python train.py --num_hidden_layers=13 --hidden_size=384 --num_attention_heads=6 --num_key_value_heads=6 --head_dim=64 --intermediate_size=1536 --vocab_size=13763 --hidden_act="tanh_gelu" --norm="layernorm" --norm_place="pre" --norm_eps=1e-05 --positions="rope" --rope_theta=10900.0 --rope_fraction=0.5 --qk_norm=true --attn_scale=0.125 --bias="none" --tie_word_embeddings=false --parallel_block=true --init="uniform" --init_std_qkv=0.0344 --init_std_o=0.00674 --init_std_up=0.0344 --init_std_down=0.00337 --optimizer="adamw" --learning_rate=0.00168 --beta1=0.9 --beta2=0.95 --weight_decay=0.13 --lr_head=0.00996 --warmup_steps=450 --schedule="wsd" --decay_fraction=0.621 --decay_shape="sqrt" --final_lr_fraction=0.0 --batch_tokens=131072 --max_seq_len=384 --doc_mask=true --train_tokens=618300000 --max_steps=4718 --dataset="wikipedia_en"
Each number is 500 + 50 x the weight over the matrix's rms, rounded and kept within 0 to 999. Layers, rows and columns count from 0. Numbers have three digits each.

# down: layer 3 MLP down (transposed), 1536x384, rms 0.0593, rows 783-814, columns 0-95
# up: layer 3 MLP up, 1536x384, rms 0.0734, rows 784-815, columns 0-95
down783:521467449506493446456577503493469543484425473541487565460534487529487472514426521511401535549466441560526542547464540552520473539560498502460489429530496446485609434548517494580624490538458442452479482525472538539488452479471440378516532527500464551512572548482544497495499473490531465554
up784:524456420585568487543451449590462427510551571465729487456514488513464545532557541591453537460475582376475442482468514535390466464500453462505555515509443507386566585491596475456495445484569459365469494473480499428480517565567489562477511522530493557455462547525492498516469467544491580426
down784:562446517454468435540569435452525469465523579475485546457499509404539444499355479425487559609560474526532469557407476399520489520480594484512491520379550484579489443500515506521491493484493585509562463581435527396417486485506500517574451482524521459469566530512459479470500469524506473541
up785:545563479522470517404464465472467499525478547500520543538505477552383497531399541491458506543556493541542507487415489563510451479477453592483542573540625422565499529445556449486431379465543504387518542497494529520502452491460595420453506423504556428453517481432488500434534508465529436430
down785:468431588490534521570527568572520470475576405438488526460550499605567520499531532577526462474517483510559513568484453561556536451482599523513398416518392532429448468587494493475507589434446516573489458483560439524548587526501456506498477486489462481524515536552526540497484578544487512525
up786:551546433570659558548487420540497528478469433478444408577452411499516585520467507508497592468525532414586461544552370508571507457461506533504412478587531497442602543525461394505367417547449561465546495512542442485503589480532453429506448446521562495496429545495554546494447537537544523491
down786:483543465570465441513466483432533487378582496448443456429461606470428499531460444476507550433504509564496456534594490486519542542450457505495509485558531519469503466410468569495429484525525549484463492466452463512582485589556501522443461495468407530569480558449521527455386540463498558463
up787:549561587527528379538356469495520448547516480459448482573499469416488479551520567487441467464500609463504513498441491536501440492523526601459421439415542521543565485633431452503523576451588477503547544505509462501468566534556441451440496552524520469473536444505500494499438511464470520448
down787:633496469390481536583584532499568489550511533516450448547524397449595496513593542512476483448462535516527437539498473501559559496378554571421576490515469400590476512449437438480567421456492390543512560509455497508432446502532506400622495577478515585448558476507463442499483488527598489506
up788:510497485587522455457507460421523444511521510464520514438518440553470526493496533521519558559517581513515473483437514482494513493484442518495571531524508558426514480515500447567501460498415536522553534519474510508441536487484533476440530504453511504413520560545428506519471568477475534398
down788:548481504595541471517463515539549540555520518506622532431591447511522490496479537527547549516548529424532440488519463520519539515496488489418478539472492591488527512497482410540412509472509605533518527470493489499426527505506554530476439467488561493485491594607516447436459568523509454496
up789:607516640572493496577487437554537435589502526527508481465485554360602468481509430492550504533438544527484482538498414541549483528626478458501496559530585477487557439478548502432463498500479454485525465482522582524459518517551452399526453521501441505550484516532579498504449509537447435431
down789:515524485523556526477562480489445514484513486534511424481530474500480496464419553487561608588447507509478549456459431533487546443507559560506504571541488456521509557576449480435560498540435525518535575472490540609462423455511458446484470432494432505530477474489540479481560473556522547565
up790:552485424601506457446517469563519431552514428433432487454430457526427529543432450463426597495464500521514555513448463519526492480472442533440532452530552460490483480422475482527508471563509534487509538510496545523596531585486426481485491552558511510514436467398419496466492562500515525514
down790:494434517461517553411544396543488555464500505552549485570454447527527523488471508517546486572565502465476464488448486474556524465523509469492440502504508432571577494581467451473447542434516485454533425585490485472494511443506441471474452569391622495417511439496577500541461512556516548562
up791:408459544551497458512389452471540539524453441574491447493439489563454545493419520562397444457456622457445504582467510630517454444562525562516528472568543471528506484528446464413434487521458573429451465432513514471454551530564533536472515544476448513460542497514554488544476513523556527470
down791:531546487508480505534513561538545413507554503513477479498575499475507483493509484522466598540460425537544494429556427449505551510568445484410484492447470529484446495519470543495449522448471509517555497538525414568573495461438536458434571465595542478506471489538493454447543452602464541479
up792:571404446543492494517512539509522521517479553485482449486509486503542528497549568488485509658528478544514476505531469555561509479551440455463542512468437463533485467501435440450441513459473485569448533531502535540439443522469500541593547547502557458560483533477457491404516498477589465510
down792:543505436458512447545629515446500514495555494578435479500569485483491583529410496448513535484459508531464547491512535458497491512440476542518496469489567528487538473477501490591407468504525588528467525473532432475422487526495501585428474580435498474472473520452525434443439490558504511442
up793:571563449580565499572520470586508460575459533611592483462524533497554551535526575444487537491407480482559504511536456474524472500484547528505490457464525538509492563460509398505474479460613531479431561550525486488420474517537474601494520471492388417473515409514516392557532490443550554491
down793:502472471492487473504462497513508551507499546491602544511520490565508460439540411537443508457455488439487459409543608504475507583473595498388489527451402454559407508519522564514535517514591592520494447519489460519468634412425492454516595597536577474571455538515477519482605463585544545582
up794:504451432446527478461436467512435455581550482512529512455529386421506559454498480488521558538550538372535472443524515436467612528521493454491322517485472496525433474534495493540565526498474521521480490523569568441510493573534486579502486452460524441503509515510548576454524539524482495494
down794:464441415450548542390463427471488506510581511465507498533480543507437578442465504474517520465568597549547530488534531575509469513486504449446465512538386501470488460525458540510547483526533490486491486444498482478522457466502512499513567564503507474532491582568492445499518485483485535457
up795:456498483569471512486519431408454459555458480466507545409454465485458419538453508479501493617646538490649510460465484554509519556535486400444451631440496504586536548400542374480532417422440457526491621543514533506426440642447547488566560493541554515483394430481395558412496438491559462482
down795:490502501408494531564520487456538399498542505551488523547467538510538530445528458478443481553475474541482539460540464446535528508457424353446535438526555516471536384478442450533517419475472506446516538549547496578499481492519444474620470537455616405560503572481553475541475494451471506486
up796:532496464544495523461493499445484489474563502488495504505583529552505524619457542487540432478531568501524534509464487583433420514484467417407490535499506496531520539582435503485411482401472525461446526544481449556518464444544491519487568567570555472507465542510468504512511455510462518472
down796:465515526482555469510559535482434555519489510480512484454434519434524552489523484511546472534541511474540506489453475494540584479472483485516478494476524542467489466443537497474421481547580467564484521556532528492477510534568462553549479497512535445531501444491551465506488548559495497544
up797:559596533527534492487528428473558477462435551492491437418449359526445491546425515440473549534513507480577461477499494559494542519559541423513483508452515536427480459477395547594489490448517512634503556425515521526527554492529510577552493505537493404474493505451451504459521506465499501559
down797:440458431498527440513514502484463538531477558510428514404513471503476461481475480446491450508502481530536534607545472483433450476476499487534519514539509561542462529464528491538465472573428562542418529518449477516421464495466554505519444515594469502519485487567495526529469457517532525509
up798:500485425519536463466520511555518482554561416547457447553479501514532566494439481584503463482521450555569551579478434559548626405486432452450509492433478557523477541482480520572484473479480557395496502521549466395487583495474543518549474432439476436539466473471553483357533514532534453527
down798:504494471507475498418523480487590493542471462519494536539492631397541471505458501485475554525480478435616491429562516486529386517578443552528478514417502453506506455515521508400522372494548499456492547527530378506485498497574532518478526477453489524509514607504429518562503565484559523514
up799:524437413460513538506531514466556406536491527489559526493505528476435607495538518576500464466597481498508489528526521579449487418435475503457527522484517549446482415616513437556411455476511515505538567454480540410543479517552556486540581462589494521532503492547564510510412604569470592525
down799:539514457523422418479550566591497485516523529497415511382485518488512552569522462448470454418524489491555557496513549457521444466458587463460505414493429488424506525474566493486420526502462366618611493516521451399493509471502520429446546412538502532583388504458474546559425600572507484544
up800:437438511519495585608528583477490493493525474428499521496496515393524481448484473552441479488509525559492499425546495555485521526560491468547391448546459527490486476541499454583430494534498521455504506448497529446508533378504478451469470517561464523531541509513427535443535557615452475519
down800:587502453566512381475542503439548463460510519517551474473513474480519479508477541474487471375531557445490496373436455495519526511491459519452531539474477509500490460441449521457509504427640480459522429521530446540409492616487494499439503447588619548514553531412526467545508481484487456519
up801:501491495516534380521481452571444500506456549524484551549458470458461493488498492489565508487445468490486503487416491550503644519576422512515535457490544512486463459582444506485489497493562531490491547507517497498492533454484467409517511487540510443499439553520477490377511413599481565503
down801:414453495480478505505498529472481524603492506499463406436527532498468525586527540527482532464466535533444536476577492539570446499488516535564509603478493486488577518519446494547463486511504494517509540499458466510546455604511531511536444490510420568534565469454429533578492573435608483553
up802:477508465477563448555446433499522497557496503576483537483564484561518532590498535531547487491473461432560503509502518575517475433434485503484479472504514441365520425490530499440540463531531526460445513537612509466565537577453452514519562534469528525503563560512492474467506528551495502400
down802:499494537598565420526481479559546460528495455525548466519532482482548504532525543565478512530493486397514506457522513572488512503592506473494503514469483545473562542495482413584441562467470506471508477488513477501469558488379547489463471537517587476500497564555477527454497475506481469463
up803:473542520478604403551469459456469554541469476445473515447452505519565480383472545478497558491540577547537364548432423540551496489532449529568518544568566489535533490524534424494397548551513438581482565557497523366467537555523547439449628519513521560516565615504561439525563483426455547599
down803:647484435439373507520590500470571464476524482444524530523573433414420547544533412425472497398481407464582613440481531499445484485514501486502608524460466434516493534545594498554478541549370390508566507494563514496406460462477507470473421541481447471538495462483461429380569505511507483520
up804:550537608559517414510433417532490401449380476522514506442480502491397549474432515504444523589481553513493533516523552518537552517498545508445560517555497463504505364542372489465557561432490537636453511537505543420429475543580525489476507581513524512484526497509522509479353542540489472520
down804:444509474469494471501440485500483551458543438452583512531472545514481552510515439419455521462446474479453505516470545475548438476457431544576369489516440471466541559436487502505497494540531540466566551495463451518501503503417477571515491438452437451539564481551505530511484481454498473522
up805:521514489506587434629415500537511473501596424627574429527580482520460487497499539471479505578468497467564507480494487524510518437595498417516440497429451455528456565499545571527497490506415492538437493423527433505511556473551614434504439594482473467549550505446559493525530480442568447494
down805:573490430426479517512490544455509564402477483503554485539522462518466428549472522606522482489515485478438533515461516497525472517556436403490542493528445506530488511396422460474471501549523426534544530468495555531513606421482477522486506462587492541494485411515510527543443472490390522502
up806:556454510584569439505489542373471469458473447522565468562590457480509499458539449536467486504413521473466544471485542555478445513405525546436550485457516451486442445450485404454580479570479521492443458506497472479440464634502527486579500508450533513474510369443541500559584437508619518489
down806:461577422522417505479415444553542505593507529452502598412497494528473536526434538510460499436515525546501497520579500484533413565442438557520437502541527560481541512419501546526525490465424639508559488499594473529572487422565507556497508490511484580436551518517421558487462474568448494626
up807:444478460570508536458434530494476402637471525498571500488502491554543568539459543610549486516419556532532434457453507601481436422604435477455594365434602445412460597568438473501534504508401481465520534472518472523445552471529422442523545452518580511465510570514511484575468451500542531392
down807:419537560420564485531495475444455463498532529527496584448530457534529542420430478488507537576392545412493581387443469499428524436579421515523463506536493579486492455550512450506647553491528528505573478558517549507489557549443552446503480432567517464611535512426507530564556471519455430439
up808:574432477537553522510466412465559557571532441465530469561455427458586426459499495647465537530536497589594519506409493561470469528451522508465542540369584541410525511516423437395446466470526544546564565397558500454442509497568571479573603485498471533449552466570521427521483482640445532488
down808:394474502572506520454535446491464454457447533529589486507511602541344487500534504520393485538439484540520466466483580510559568495380531545435605564530482528588465557428538452347579458618489521492498483506543595484539496463508479481427450554502449557492564535508487569473514464483555520586
up809:475478418566510488449492550490545452557603466481491499501556450559487437510492455559597549550496480459525419497449479548532541580418485529434454563578401579568484506476564467505568474470424570503495477443476514557523487468494560429420542521553456400417516463579540552438476528473542448379
down809:495436527429499483518646569440527528438499481487508471479457484511554515532472559503584562453410503569479517541432413524531521538546505540559538465529481584477604368423602434515527481512541452456508573459475508426519528432538480506482502505467525549451530476527562497520512515459498447512
up810:453468486537574529441498443519485388543491514624465433518528507483425502513517461494492484559524435459504505434603474477496586502520503575563449433465501529493512527515548506447466582543578532519512476490570409463500497461547454575515481533467520564550510441495494476461436455470478460416
down810:486436500504440527434623444497480555542568465487402515497471428524487512493469497485523486379555504518484451431492502596496614579479374573580547512495500546496508501557499531468492483521549524480476493564450538507535448434510492463478543508563457459471525515459516523496535488544434528508
up811:457465490549555543563478491508508420583508506453495563558525467561550547512484500553523555462498456469527439434433368655482570438601425466539551501513494512483620551541574488479481444514530541456500504537507497558451497496603470464466481433555575494467456470485375479523550507452579563470
down811:455440517494524545589511561485633510455483553579481591560574503548549473494533442552541434550468488501515382493540423492481405476508462521460445419562552455541456551546530560487458430562505515464613515470497484533445447513573484455438529403594528537502517458458542510569401412424507524550
up812:460537402542522496500428446584458515465555530513544466578484463472495558535530482455485521483509495564492543506517531495548471496489539482462538492546453606549479406550426487580498486388455543533405518538453537511463524547530483439515560549483474447456421615454487554427470588532505535476
down812:469590498573582568452548429501411523471460478411511451475499468441472439492450548545457568502457555480499506460529523485511526571474473544462525530508509486381529533476579480432504428506586502470527521485554561491535530430467572545490443442499533510520504420563476499614494509525478568515
up813:604413516541539414584480405524468466570494571529445540446490469493535514600551445456545515573461473551526584444519496534517486519488510547493287496545550528559467512480586485475562421581523574523499541548445547609392529552453539438571501468494452438420504490589490474521489504445506519431
down813:525551446442591627509616466512565482540500490422464440514422554545466511441480527555588585534490474473509480512518487539466540546519489489461515452488533502490504562548447542459503441532373550544579576535477532474415435507444479519428494431443435516529589579445484435453564470593508418506
up814:482515466577486447530458467423503457511522571476546448323496424518474461461493504589523551624523487510550460505485515632554530495578463484472514542533561530506441575529545451419423480546541548472542500446480546500456488517515545470608511475460515477494473455519520505499487528512555436467
down814:511436490447600630592438485602564386457566539478517491503520524443529476474416465528449611422530466555472440502443522581425472550469463445451601492445481537525492468490551430475527567476472412508574527476490521516516568385518509552434529535462509443541542411581491518515563477560463482390
up815:539502513520503491516473509527543486582384512590558509503518448430416468522533535634542550579425519361565546468433446582536525554494528472463526527490440494572491509577525505499462524417560495450501582466608562448475453518629528567498566579565465612438539605557593578502473436540482486485